python train.py --n_head=2 --d_mlp=512 --activation="swiglu" --norm_place="pre" --rope_fraction=1.0 --qk_norm=false --bias="none" --parallel_block=false --init_std_o=0.0503 --lr=0.00562 --decay_fraction=1.0 --batch_tokens=[16384, 32768, 65536] --seq_len=1024 --dataset="wikipedia_en"
Each number is 500 + 25 x the weight over the matrix's rms, rounded and kept within 0 to 999. Layers, rows and columns count from 0. Numbers have three digits each.

# layer 7 attention value, 96x192, rms 0.0405, rows 80-95, columns 0-63
531485535452467538454482519495523499496494484476498493505463504511452498527447485486529493481507524505480452518518490475496532472475521555579512498533515490492496474482514496482485481497482503
509498478516529534467512472500492491491546539553478543493515526470500521524471493541499520520524520459487489490499531533482536467511456483506484516490488479518437480497535452474501519454541446
468461487456498474494477529499507523506490514485459501539516477523492470495507539483470526448488519493503515529546508519533542514557479495520494518497512508483517510551489480482468527502519505
524472522509523482480492514484500497498495505508519469494478542482528447526521481520491485474507535494467481511510514475533481442478505535506485493534472486473540503507531501500516479529495539
496493522550528502497554509480574459541524496452514544483510518518482535496519518499483530498506534468509527530521522491519491499467493506464502499499522501537504489499502465493539520464503493
512501525503487497504529521493533507541485516510486544459494468494528521493456498497515545483485505540538486454458505481491479487510496583528484527516516497512507440511499505534526534542523498
556525480507493502498500514531481516467470477488505469510474523493517532488491478500507514511463489487499501458498509496464548511516488477490511514546505488428472501511479455546477453494441483
517482443499525491511469517518488529511516514467497492535476470508506449476464558471510506492520494510475462502489533480498532492514527502463489468513527526539516501494502484484490501513512505
494497501515508473514469479532486476437495500509460512544491517483502456492496516494511497487526515516510523490496481512470473486504530493506501519470497498528529479506525482507533529513466480
466501475482527519478508482462493501454493551525505491478466532512522485466503468496482479492521523501487516510483492532493544508502468490464538497524536523528467519492511481519503518447486523
526483521469486476486508471495510469482513488538535499503514525467473477500496532505485490503482515528472561523487526530493477502495473469513503495533468510474474491509488510454486492460537491
488507503508454431521552551537502524479492532512496529508500493503482508506491475491491508493462522518474443521445471487499468482530492487545480479505486549483459513535525490452490511501503520
528535499500472471498525514503475507468477503500472506546469515470478502521496548535490528491544481502516501501503550497528511477512522461535447478486463474472488491495536504509489503473504522
486567508498453539484493483532465548534502461472486547501492507472519483498524525515504469511500525515482515456482519503475525454529485526456498420484515465500479505470474465504467463480525496
506468474503475476517473455558541515491495523517510507476500498514485522507566479486480495483537488537473514469484505498506501512471490512518535492485505525441502492522499483525476516537506476
514500512462520515504501495459526510498508487504482511497523482553515477492503477541484495537473469525505519485499532497496503538506536502469511517536528493487495536489545515533530511490487490
# layer 7 attention output (transposed), 192x192, rms 0.05, rows 80-95,176-191, columns 0-63
533518513467496543457520467501525505500493512481526495447465464517479515525491438454544498517541494496453451504485494530527484474457485496521514528523539457529501401518528501500496484548457534
448498537469505529519532483478509508565525497527482532491495488505506469554439493556478514479507488477479509491545509527498476473544479467497507483492492509528483487469476462471532531533500477
485490506481501499515486538522469496539467564464494499506535525488533511526489517544466485454501499497522503531544482497489506498458502448558496476511522501511495428522474497490479500504467504
471490505494501496515550514483563530518450458548484490496505511550486500506510448485496488509500474455502530550554522520500520469487514494465473520524461487479513505507494482524467495476491544
477468452504484526489495489519584502496510469479479504499507488527471520553489495497499533515488485518487550521505516481483492509510512477502497486481492482535484520512470553480507529471482473
446536489508485503532481538520524499512497508450512524500509494519500553503484499483469505479505494520519487445491500527477496443526489499538512514495515509524501478462502474489518488485516520
507486477503518502484462491551478492500484527508560511469505487512509507479470525476537506462500500493523509462523495538448500467532492487444540502546522543527532504485485448537443486494501519
554514502480527520498521494532525511539493519448483490498491509475538483494513477538452543490492476552475493468486508520536477507510492450461531453482504553501544485478456484492481511475469501
497473510520490514467479475484471468479494510489507510490472537518524490503478463517492476497522552493516506510483500481550473491504532532496533530536510529480549542522473472507529507550497463
479509482517475515574465535511490495461507452539457507514472520473457517463525529528504464488486537492536484503505535519536522479487516512506493459513531541510484485471506443471494504487506517
579503518469511493447476485514489515526492468508495520470523562495456512530472534515479496523498460453499526535525535513505478493506516486487469498498497492493505521536493543465474513517517511
485516474519521429539521533503486560490512545506507469521480452545524492528525432516498501461524500558482496491456520476504477491490488525527525490512500494524442468506527506488520544487501485
514511525519497517494469480531495504514548593457555500515497529513537492522520512486474487476491479514525493520487492509573505519506472539497524476468528506489483497497539499497501490492568497
519547437510484499523502457503493507525496483506505509493460513507555462559531543474501533507512448595459535486494516502504503498503468501494541476516458507487549450485527470522488539528492501
551467478520542452562491470500484522463508495531504533481476483498463508466499495543475472484500481527502492481435544482460504487495480483488486482502521506469494492505501501527489510478491531
560473491544530528496478504482492461487482495482495481481545501463495519523555446479494491495462483489508521488551482500530529486468511470493531461511515506482492494524504520493505473509484477
532495501516481490503500487501499478479447519525482507555500502508467487530475528532500499480495524516482518496512480523506518535491502488483509510453491540554448503512514493491483492459500470
516530478525504529498525500549499498489518515499478511535479532500498475497495468512524543510489501479509542496495526501476499491508502519505510500489556471468509508523450516464497484505528521
523515475491496473446481486474557498485504495490513463505485511547496520514466511500498497491497531498516502515510469517532513533516437515510486474503493501510540481522495500494462506549508465
486487528500487498481491541486478475470477497501441511532501506518513498513500545487498502459512505483500505486488462512523492457484488505525504497455522462493501506494489560480515494459542513
500543572484478494536523522504512540500516470535495507528498488541481501497533524489532497462515517478497472486523556453519492502498531535501533487492501498468495472523487501501472504475525475
497473541496477462535474514486513527521504524485464509458495500463521482494481515478492537464487474477441473469492473480492527548497497507517471540494505511498498507520540492519478537530472467
501540501478470466482497493492519465514523464462515514514483501517500489525487491473475508527479479503460503517501526516489483512502490511517467491513470497460455489507481468516521487526465519
478490506466496519485455499496538515496489505541518511490526478467481500479515494480480524480479500509533498552496535518523506494501520524521493518526534503496523518496511531496525465494575506
514478514531535469524485501521502491446468505547512506483513524487511515486525508481487501470511519492467475494481511515500446441517516454501545529486497508498501489479526508495500473507508521
481530458518495502505464522475485454474489486506530515508523495509488513491493504507480485502471525492454486518496497534478522516480492504509482497461496460503485525515514503523547520468514498
500499502474459506465525551497513510495481488487517476522506523521522513484532536489494463527527538493451479530515508525476488499452471471485505521533509484498509474525504518526501491530524456
505521497491497491458546509497484505490505514506506519480513520521501466483475469460482506553472518514482476479493482523522549481485468501527539529504503524507521523483508495497489509462496500
499534481499527486459477492484531517512469502517489493514481496527458526498525532529490490488497550522467510490526506477499504498530514471505478471511494522476481525518525520520486464463489528
486540491514511524492497531513461515510494525470448486510468467518479528479488468514512494514515531487532439478508484491486519522555485496508482508472476484523478548486497500507486473521541454
538546468504517544491514494507521499498477478480511489501551532502526484480479508451497508533496501539497503470508482429482500492475520544513541521490543531494532489543503520489505524491489487
467508488490475505526505507453466514510491511509496476518478504548497503513492460529508460529506490504512514497498476540493513473496540500448494488518479502532495496509497484502508533509529472
# layer 7 MLP gate, 512x192, rms 0.0582, rows 0-55, columns 0-63
495501523522484455482511498459492485497481447532511483523511516523472521502485477498512478491440497467494484503459507498516540492494448515524519493501524506518483496472479477496490449431523480
486506456450488503480490514554492493526555479496504480479504497548493477504515484522527507478460468522490457529495517537502485540536480477499497471505536482493474487465463521468495477487511495
539528459540542523476492501516510496495463483504487459461504493537499512511517464526491512526510484530505524475451501481491525465477480493486473503498489512473507529516503503468480477480510484
496488509519530533454507485518521524517496459503480509532460512569484483513494498505481480510525493480499549481468474465487543513493452495474467481494495489489498500517514518488485514504459516
521531497483487459518511506504479538477497507519480510505486525516448502501515462489480519525546523491522469520514533508510497536465467501541503514512496503511508507513496527492443514506475516
509503501506477509506482519504466479536546500499488479530531504525516490507544556488559508493524520462498481522477505487489548510508509541483503512513462489473485503519492558553464470528505504
538481479500527536441516553508521509488471477538471496505500457523475482478500461517439492523498497480537529499512501518497527472518510490473536492485478537556526538466506511489515478475505519
501476487470460508495480482486486522481528513533482507504520466518523503532495475537483564499519465516530476545511509523500461462457524535516517498474488463499493512515546539492522471459508452
510519533508519527522494526480510463487481489521535534496532465494500483480449470471490466514493501541504493531517547484512472548510532544523523463532519490487498520492505543483491485520540496
446538483502512520497479485509448447488559516466510466512547497469518481504568490479551506490489531531484510527497474463490464475489511490496439551466513489509538502480482478488498484485525485
471510483459504514537474484471502488531473521533515489523512476573461459503505474511529535529456460504518531515507576481500472476511451415467520498460461468489488539539512489500491452464544464
531515509539524519494483514499511500527509501504470524474498534502552517506506513533498446523477479491482487521527532531525504510485512512541501512458504493475516476509458510494537539484495499
540503510497550485507529509515502496529477508532465523482518499496471492486535503506501498511473492468527552483482458510562531516501477473502476516535481498492509429488493513518482503480523542
513497480481517469502478537486488474496544503543499528489450507562508523481468484470546476503484494509549522460517542487477492518549458486480516493551484499525505503472511470530484450513462527
508565503454443550520510501532508500538483521522434484479535513497486495492500566499484489470485461461499479526532435500476570521510471488531528509567490484498456525525524494529524515454517489
512477507512529438471544506517521521506479515513509509514475505529457439508492484525459522489511500502527479487500521532471483497489510490489480496509519503525506500514530510479468439518522498
495507513491503515494484499503502521503491474486488506472526515507531509476506499484503525450486507480505456516506536479465486560485500524486476520484489488499528498484500523498528492508485513
495541489466525459575535503507522481506512513474535508532480499512492488546491478532490484487504476516502532556481480553472514496496495476479506487511509457481509504513509532489551465494489496
507512482532477482536520486519511474487498554466512490473505486500517501498503429498528467507571495496511479497526517535486548500483485473490523505531510545503479508461492519532479511559473492
505484513498529487498501509502525503503519493508490453484542471511496488491548491474472511516539483497472509522531468496475455520488482518486532467541497490514516531561518465504516524522515493
457528467529440555490504538481488470488477458499510516484507523528506518541492495532493516441479497458428488481504498515486545488438492450487518490504531523526506543424522471464467505459527516
521511505568541459515545512467478505504516521537495514547489530528505499531467484460494463501509495459531477471483524518481521522535497505495513477473493485476499508502508474547553553488466471
519520531528470512486495521479485468475522462484475425518504522494500478519531495484519485491463512541477527480517481489509492527525522508516502516517491478474490534510503502493530539493540485
482529504521502497468497468498512493541522484482525477500466478481535515531503498510518480523455477530495452544482537527512449549515495508484459544495518491461494503507533474484554499499475493
482518456541494531491469486475479485515496471517495502484512513490497524449527500499484561525509453502471529519499483476508485485533495520465490452544464478498458517536508495522473510479486520
488507471496496515465493498520505508493495493536477467508463481493529495481454495507483521535476510519481477487506510521463457491457503530489496516515517472503555541509503491494481482506531526
536583493515552477498471508518507506490480504509495486495483461500485489502506484518543504522520464468505488533522505502528506461506489484518507491489494515487481530481480504514513522494501496
455468537515506503517506535495512515500492488507471499526525481477494510496472539517501472518481464482552495494529480542508496509492455490485486508478535518507501507474495482514490494495523500
537493509490503523478484518449449476488493490534458531500546573480541498476524512531482518530506473510494497509524538540491443547508457480483476501486487452505487533472473489543545483489536509
497505429516484521492544505480504471497487471489500520490471499475494481481461495530456508453486542503574498483470547454521526478472500457477510498461484492491495492480474479501474476522497533
500479533490463494500519510505517496466468527451448466460490505533496540523491509484437525482507497538487483512512466533502551510500485529476446482534511503489544519490500490498493497533506481
522497476499498533489503538522469479506500473484507525511523495504532494519532498502524502480512541461528466499472528496489517525524500468491507498540506469499437486494482525498505508482502511
517557522480522514490477488524480495538509549476484489479491490530508504532571480514537529484481479540478515495488476520481507496508519497488527502526514516509493491496478527495489490458497443
527524516533517531475497505537490464487569536508512504529514514499489523513503525513516522491500524485458524547498482525516521485508510473523551477489488489485475468524512478487479468494515480
470486541496490540483482414506525493490494468471517490465518488530534499534543500501514471545552551502482507485502510480489462537518494471494492519490488543532524496488514490550507476484513474
498507495506473478442477520493480513478507512478478530492487524488514501482518493475475480489481505498489442528486496499487507438465519465540511543474511465513506476511492504506493479507448475
449498520510485481433493520487485442537514524514457484528534504498490505518454545526436492487491507505498525490538502501521515521469483503515496508503495495436520460501489497496492479481493463
436521512521507496508480519475468500466499509530477494504480512539507469540491477501517476467556499478504461498503529515513473537543526515480452513504511472487456506502484487539513475447498464
502524460475481515482485514514461492475518475475507491518531555488570502448489529524495547463508503516528501464477504483510494526504515514444507489512509545483515479527510493525507453522527511
493450441504474520479493526536474515488498516492485430489498476501462529517474512478466479537503481522494502486523532522500462476492484495530534498527512518492521501498478501508483488511500489
507511541465534498484518489500508465455487498481501472524482529459505517526499527486481456489527513502537532514521519520487500537499470407442483503555526505490494466503515502497515486497509462
525502503506479498480541513536545521462463489527493455504540513486533524449498494518540498511484460522501505482499509490498481491513528494526505494472523532485470518496485471486546541483514511
542567540537492530490477510501542495516488532496510534427538531510513491511538488534505536504513469472491513518484465494492504496496483524512535523493477514495484474521522513512467482507510498
516537483508485490481494530499507470518473551489497529532539519500493493520457490524460529518494522488520510487498503481542495496491444520482495528498507507528519496467507533509483504500507477
479514507491465493518555511496537522519504509503471463484526518496485480491470514494513531523466480507519479458519471494487511470505478485503472510447462498452479462489489449490484475485501518
475494499540506532489437507541466494472538502499464475471490494495511517527415507473474497510530476511497462488490551472505495519520483506466463494512501521539472518488518525514512517505519503
496544478508546461520509497497548494487514470511561513496492496508480438539528503504537481506503476488476490480490493479489492515487473487484464489488539510524509524515473453527503494519487571
494472474464498519517529498477502455480475528506515511492489492481501559517564513521522528535552505454503481510494532458496471500505493484518489456508496480498492526498511500520500473515466451
483492515511533521483490514537505493523480463495532477542524508513474497488507503503506479482471471501515513484453482502486475481521517497521523507522485513504472494511511508507533495477526471
477502539508524436496469514472509515459497507489469462552485464507554483497500513514486501495531562480506520522501468489514563518506517496488466514520497487467451512522541524483486510521528536
480549464489519527474509499501497466488498511492512484493486479478516504499525477495524520496512494484540473510493488517523501516477517523504493507521522488504545527447450456511470482462472491
490484483526505457509471475477519473499496484523505524499519527494533482500485522470512493491484512473513517532494498515493549507481525499483496486520488510496460515522526477490514526486500494
467467489532462492503491482496497453485494403474558497470503500553510473480533525512514511484511463503478547518449505515500522508489512510495509522499525514504475473520520489515494508483525486
507531475445467495472495482492505530496500485507496505511482496537497537503539481521510488482464512534479541570511492458475505496497498505470487545473518487486491533528488503498517450482473529
542508490495470533503507527538543466446511501460521489510478507504514488529530503481516514519472465523485514488507479465490517498477514518512541512520518515467482481523532492477488461509486492
496506433518497500512462517491511455500474515483514499490518477485486577501504456454504492487500477498497486503511497532528458518487469464479497482456531526487518505519524481467511508497479533
# layer 7 MLP up, 512x192, rms 0.0581, rows 0-54, columns 0-63
498521551497483532465520525545489491506501471537548550457475470529457475534494511500500501441473490500465501496474476540464495540498505516502462483534514508488524491493487476476548532509490502
551478487519512484473489543534517519517514449477502471500534507521536478490469456495478467508496494479539523505506505493475547467466496466497515532487516533459560465450494476483506542542469496
504483522486534473507478478522483455501536512520516487481535489484512494554508521469526516490451492513511481471509504498499469545467502432482503505495516504527505500513471513543464478467483471
489549521438488494492514453487505532465480504459456515412492497520511496484492509495460465474510537517542509507531464451476478461501491479469524484493549502487489491515499520537494508456511533
466504490496489489499479497491502513529504482524498514469485508501500506495503465483503488521518498474504500463542530504493508513498497525520518507502504448557531497481496491545476514533470482
497508506503513512510525527466501540511485464512472530460487502485439529535517465498477480487497497463531463496533479497515490487474508524522511477529484462469522487522493458493503504491518490
517515499532498516511469483494459479522468477539479462502522487530532530506495453503490470522529468499482505502469485505506559482466525550541502513508473556473492498483530516488503478519459525
461508486467459515512486533510517488466547475470511513511462539498507498526508507491464502497459485516512507497551512517487524500509496520541510470489483521556479506519509449483511486476547498
474511503478560496468536524450488501475503486516481557473512483466499535493477491486495483500515527487504454551501555482494516506481468490567490494533487502475483472507492492522510524507481490
463559491510492501475544485514502525473533528548527476498558462494505523521482474458499544483490492516511489530474490482448516494486493498487473475492477459501500490545490512516509498507468509
489521496501491469475476500510518538508539501478495496512522512500512436488525527490457461499475532514516475514518526521510471435560437480558516493504486495488482464541485481482534495473516476
477470467501503499477517529531516527494523498502541499517541466480502488483502492468437476509542494545487522537495450505448478499472518507494512510527494496519518488510503515550459489487526463
518490477468494478492484558484494504500543481485528558439530496534453495521488519517526535489523492511485536515516466499497502431524468492495526504517551521485501521508484499448506490517486481
518524485484517499482501538509490517473514496496510556463483496491521506510544472499464484482508488511516471491497492541497482481495494500491466477462463484480498494516459498491525532542502518
511520486481556510492474470519515520497479500508493487473505471521524511487520469499556525504473524509539470466541516473497493502504489499494490486494537507460508457504478512507438486475516501
507484506500480480451517479530457478520527512527480503484486478537476537517523553544490488497505521446510520502532485500477489507495486446452530519483511513489528534482499486537514514513498474
516488479495487518495477484474482449536522547461507480536491513459494520504491536547468512483459522516467507523540465554462485475493542489489532520510507468490497452501492511547510502485488540
524505479490500469507505494532496485527511520510497441532500521510470489487524475532488449476532507476487495526460478527545505504516517521505469500473489533503490492476502504490469464505470523
529519545503472562537507553513495475484525499520488468522509517514466494562476523456551526456475470500486458469513534503448461473473535491479521481534498508458535464494544508498478496515461505
520509532515539492469526502488489518472496504487527515486520526520463485500498540526496513537526491478510510568512522510473506530503471504502515522506488484496481540522447481508501521539477488
511501430469465470471481510536484512424504511445523465563505468501518519526522507528503481513468519509474523469522501505511504465526499512493553506522537479458495523537466491475484476540532468
490502495551486464517536513490520482511493517590498532512480474483528489525520498442519440516506504498518546500491531536503530494514520504503492485491510517488496535500482509499507527503479460
470519468487520498439494488535498459506480512484497487517487490499502533483488490488525531504486470562521509532514524521517536500517459499567498470496507536528514461542520465505508538502488466
511477530502425480474487529497448511515518515486511510480476488504483481472520543506500488481502505479481535495555517474538511488533528473509534467488494492502464527536511501487447449519534525
471482515474525516501523547520505515475533479491490513467517485483486542498464484516491505471484516503520505510505498482486488492480459495504486540503572492468524490519486489469473495508532495
522475472530527498487519492542525491489513481540538452479547477526447512480522511537524502474527514548508486517509483485467493527501460516501506504470470472469547514511452473467489509484488478
490480513514508511485506512480486464483500477483449479475476499511512523491527455490525521506503510518503508532488519490485509510504502479466539485498533483497493502504471474487528488484497504
467509488488476516499514492501498462483493477524485567451497458486542452485542455478511479514483419470469520506467499502502514485521480497486557483509479517490455508505475513517541505459466462
447482474511523473482518519471527488497490498538509512544496486517441487488514441514497548538503505519474519539446486489540492525479496516493491487493539555482530524450519506490453462499483528
496466502534495489484493485465532462527499493511488528514529497497541556468463532524486498487512463514516517495465517448525514553485536479511473546559519521539460557511477503498512493474493504
517468474521537485533508533463504480514435525497481515486544465518490485508462504503502516477508509485497516493447485465479494533474496516462492471495489475511547487470477507530472478460507526
513502485511471509523449496475467498525509494513486527502525552442540490480540491507516496503480431508524482531521477507513489511489473523480526498514514479501464494510495490493512536534522460
510487524475532481503478500499524504544533509481499529564492470496527507502510513518513477440486486468522499523479506507470465518518459485505503492507497482487546452527497488490468507483492481
546540518507510487498485501510528498540492504534503547525533490519490488502508505515470482484475502466512516534507517492563491520499550489549545505442533496453496503513467512487524473508521482
536499493498466488482495486525485491465509494491463487501506539501495440510516511514509500530470506500511527494506523482513533497494495501508504487491483502523481500467522510527493486496495506
575494481526522519515486511512496519500539521471410518531508486470513485499538520507534480489489556476533517517489516458492540459474484543489467495469475510470491495505498510534526475505489498
483508465467485521515499487477499490496440511505545506502508452532500495496474467491534533532497479529548493499465513483481489502497515532490501504466534471548533510461543493495491484516510485
484503496520507503552473535519528481494481564463526495536510515492520491528515483505516530454468452479501464529530506524481481450516529486511500479469490493496477473502514492497488470474505484
503535522530478483517466554544451521500503532432493511521509506489521496510482506538497503491503505514500495525533497509503521453485510511510551494496503506458514454508458508525491499500502480
487471496479509525480502560549519496456514506546562471509489481476475460491468480496470508452494484491523506507508540497486490486572507481494522499529470498518504523504465529517479461444520544
485502493504484466496529525512501526500516518510511504497500527510477472512507557519530472491523504534489479486505487520492559465541529504500542483500474477459482460541521510508455454521507500
537554514482526491518517511524577522471482520524494521544489496511487491511480503471508500470462462479501482504497483470513531484519512523472484528490538493496511471494507467539500510507534494
462559467491514482546520524489473508429493503554499480525488490474513486505518534476475515481496483505494488470454537465552551500534527505489514490466511511505484527522466500522462541489505486
521511511546477519551515509527507480492514508495483474508526486502510475507541461492518492479505520477529538506465489485508491475529475520513476482507541484530503482491457534462495514482524488
506513481543459508504550475513480526475472457497444495494483502533481477532532499498488497508542545516519445463522447477496513469514496518476509529473494508469479483493497509469499449498476483
503468482513517465501482475474507479486521473474539486542462473529484552484509491517502527472503459473474556523511488492502481523511511507539472528436451475496464482493484460504464510513480478
505517479485515459472514488462496503462519503494566502549510499504449498525526491521532449534517488478496501508475508490521530519509483497508503558471530501523508471493516482497510476512492474
461475516557486505518505523493513489515455481510458507518504469539533463480506512469476517492546499494487529516515476491530519464499507515519521533500515493487532529506470521523499497534530465
461462549522443466491506467529528467520497500505485488569496466505463512509488487488481510502524499452479518499527473489491522478499476489470516515510517500493519495495486471521473470493481489
513523471487505569518545512508548514499501512497481478533525529515442528483498520470518507521491476505499489464516506492531518508473492522478495487473514478515504537478503441494513514487500510
516520479471501485489526527465508534541485532476476516512489497541494513528472524518506575516520485518477536496505492501496512441479489512493491527503502489521493489520515464481480486494498507
515502505520495503483547528498479485523493493511463450488509507533444468479494449489524472486471528526510470494461526503530473537551505502538493544471492487479555516488546506473488476554510485
502477490480514500513505517452510525483508534514452492500512477518484539483488506524491478532500520514513483473487505521501544461514459516468519503503510498528498528462471512520493459491549511
503494496506534482508457544515523499447543549535500475547466482467478495503486484507499468490520520503515524501522509531526498501458505505478501528477512481508519500512532484472494490509505548
465493492532490473511509546501509542482522508529528497490553501474440536487480502490494514484536517491522506513491512525509546482531483507484541509523489527543497507493493593530493462530494524
# layer 7 MLP down (transposed), 512x192, rms 0.0581, rows 0-54, columns 0-63
519461464479529539498505515512501520470521469483471508533505499495500440514466497516527484493494473514488485507526523505528539507536491499488495512475490474527516513491504493559503525537504494
456502512500472452498491512459502502504514537527550473532556537495504477503495548465520481507489498487525511467538508498469499498548499535532482504536504486463494467467481495479497451447486497
499483507521514461509509488495464477528515550511485524487534516518533526538504514472524481485450511488504540580499507512500501454501527459514513472494502528502518494549501487538509538459546491
481489509522516532484496466499479499541503444471488508508458487491499537521522530454489485478474510511510507512535541529529481505516480566479500481480482496530437503556496505461475507535482517
496485501508509555509504524521479528487489488467503448511478444512500508476500518499534459470483510512472511509466505505509481459469535555487506503516499538480509499496483469511473514509524496
524508517515486517523485522508444471513537526453534534506502497519519501521529529500528506515486523491469474502488534504486512500479467471525518513502472491494504508508490536568461533529521506
519488523481516501466522486525498554495518502490481495507482495469499502513455476508485480471481599473488471475510514524513495468503513513476540470478492450504521519485475535513503521506543481
471514498508531482468515518476529533535492523517505497493513472467483499456526508505518527541512538510487515509491513510487500514511548516486492511524511486462521507469510489494491545518474478
540478467476468495502490459533463509483508499514501475523463521490506530499556555519536524480459496509495541503495461527468551500477487481464476489489491510532480481507514482488502458526472518
507501482506489493520507444470486471453501540539534508530484531525528500513504490506535450527514477488492526477488459496473513475473430483512497509504524515516504452494470498439501471469504459
494469527505483532469508473495541502489536552515481519508483495500530479464516498538460508493494517534479493497493530534488433524531479460551494493451483528525510488506457455491481510425481513
498508525515541515498504512490460516476508537473522525446492507504478515506499478539500488484477478493507518531511536456572507527518488548492485547511448497472488499477494497446526538522499546
502513504536512486470499483490515470490479486483446464508475502468496502530447507480500457488479501545486493511516538458510520569501520520468489486483503471487522470530526530481482509520505508
462459493539495498451510488526509548508485494480513488497519490491485467498513540500517532519506486512503528547494485516501487455474537552509491483464518514497479513495492512516482529460548527
500517465505461486523533498504488512542495519487453504495489489501483497488486494559549492484514499492510492501501476493483508480533547483503467497552530443511520505475488536532543529460467439
488529472460505450526467463511522507498496505500484491514496488484502485493543473505527511493504500511468510504462503485469502478497513478500468473513524505545474493502507503470506465486495500
457495495507505515513524508490497474502485483504509472462520477513485500502497477479528508449467481528510492501528506498438478506481523524490508500526491518489505495494502541434492465511533510
521469529484543487440489464469517515483482485526497456473523482499488484471519498513509516535529517532473521466495481460547490514499496522482484518470517520489510506501496474474447496516521472
539482542460494480525520518506487554528490468507526464535503461483496460519514543546490486489491480475477524517480538555481502524516510538486493502478467511492485423517518511488505520453501465
502470483487471497477504497478500490505516483503481495463500491515504508517518450463515532484525451483477504470511466493515481523506532500438494467496477531505487513503517509508523512483524488
507507494493435511477556553488485461493482498507464510480507515483522525516525450495510499483469521487502522482512481503495548518475506463453473488515511526503493502513502516511473478493540509
498522501498487473540484473538501579511490509499558509492528501485518467511481493447500502512464473520529530557536515508512540493506507477489484535475542474489472471514522484492527480509510452
517478491542514483482497468540472470523478535527517542481527503526487523420522463524471505519508522473508482516468492488556512468530475483431520484493458513493489454507513531512493463510477499
532448514485541490506509483504526479511480536531486506509495508468555491536514489518514483516500532491538469501480508505519496505528471526475505500491515461472546500492497512503526524491500478
486553524518496495504445501470497495493517488529475513491497531553492512496514544509484524476503491487463496494475481487504507459455469487502467479527484477502484489500480509479547489510498522
486477522479503510534479509491489511519472505505478510492445539467501509552475510508509524526531477514528509496489487507538485501509528488493486476513524497530473477504514506469505487531476480
540496474486500495508515478547480487493476453504521497530459461497496438502505535525526527481484474484529499498499496500512500493500472498498493498502493498511500533482482498512493521502478497
506473567468512514539503476512541520498513490472516486559508548503500516531457549505501519504459535529499475513478502536502440522481505532481498484477517470473510483492533453514471510512477504
542504493473506485467485446463540473488499509563461520482540552474533482506525538497501499533516486500484521504553501539510510489532447502504513468510476501509505488487504534471506520469541524
495508508488495507513521501541509499501479503520507480520499470510496496500525502502496529525489551478485467510546491447505521510475498492476476494558510504522514496518528521515492495521492461
533486494494526495447455508513475507536525469516512547517487515458470423476523501498506486502469498503516499492508537496511477481490567444548503488460504555492450478460505503497498483465462511
522485535483497521520507520443509534504501543521482539493475539458569493468527469513517459504466467536498506453526465457501465481493470509512509530521521496514463509492501521493511533538508499
477535519526529537528493532499483522546527443468517494526527533498496478512508544475543449494522468474510511478471525475479492506515475488503494462495470499499502473517489532520477515458528453
487532485507514528515475471536494528497537485525515451504500477531532513501479496497540490510518462527491517457497483522481578494466486492509524534541510475505517492504541462484502529536472499
498493477518534485498532578510503534458497484503543462528471520469469490491498505510514514489457467485514484505472508492483539470497504553498541480498476490509502500515511505452480486515516530
510479509488485531479469515533489486496526497476501501519496466467506520533530517451520485515529503460526491473486522508542494466442479493496529547473505468517482534478521486549497526502496537
481531518536524487458494484488508485496524532492476505492532490521495516520488536510461486525501516484491498492509504523496529492484439509477493506515457501452518479530506529488530449448512504
488492504473463537551483495525492485538488478498497501550527515497479496484514491515516507493498493493497470521494504488505499510531535468483498520522465472514549496482508486535508501540506525
504539503525515454511512513505479501500497537491487494511458455512478488560494464470487461511487531525492483533520444464497496506458485514510487521465497488527477516499455521546464524510494511
551522538514522521538503459493485454514487497479493557509510520524518514470496512506531512525478486488512450508495484470514467494466489485520492469490493499494484505526491490521514530517475499
507464544488517547529508506507504470486503504507509464538451511438498513519513516517475472514504488515500525487542500513495511572496490474471464506559521516503475493452491498461527477503477490
468509528540523488479558457508484498519493506470483485454465493522513482479531465477503484500494541513487513498487486464447519525497478481473527490516504503514511505515502491506481491541497481
511518428510484483514588527464483465542477546510507469537504488481488457500504507527493474473524511489503524508528550487542507507529488549507537450481480529493490535534540533515485510487519488
493569484535509519485493531496493499488495514519507531480527511476491502517511538463478468516480440445475520497492500554522494503447483517518537472532517541511474476521505508516531486481488534
471478498474477515485483496520496497567504526517497518463512501483526466489520496498504472495601516520498553495487505479520512520474497487539520496511484504478517526480528509501508507454493483
478480476492549517492520490491505486486507470473519499535481498513479482491557494529467522507511498469487549539509506531475464548457518462535509492506442495494482516484504477514465531478480560
466469491476492412471471500519518502485523509492526471519482509483473468523493519574463538496522486510490530516517531467510514506484480469440504515473511494514458472484514483506486488505487516
505543475503493479490507481510513506457514495462542497491496527485482511506502478479488496503491462487486498474499494462476496545501476512514492489502510515483498514510521479482536528511467471
530531525536498498478502434530547527479477457473474486536505483518470471536487527518494504490494466491490521491529496445490485476523499492513511511513533516466488509519481487500502505470484527
491464543479480486487490514535520492503483547480472463480486514493525510532449531497462489480473503515480491467513540480517502479510510468464514493492467478470493515489499494512488485557491535
459525497503508520500550498517477468495476478516503489490519482489473514461524461470479453507485490488516451523488515495529458517479478470503511499493497519530496532462489456507489498517498508
506498526535537515496549525508523453513480522549468482484508479498493497497487495454554507511520492493498489515471516526536475506565488579542552522458494474440507505518523508509548480560465543
559497447526494564501484517502482474512508472519534481524535516496479520495500461552511500478469458529494502488506462533525552523485496516473524495454506520502487481522520479510508473502463555
526463482538501543513481503550470522479506503526501536499477507476532452468468518510486492543539528487485547484504498515507485489499455506489522522548496549465495464506481498474529514461522502
535536531447472488514530497521509536489529474511527488487519478496511512466468479500501524508500486482470511500516489518467519540527477520491522555465484484487470501500511528534501487493535536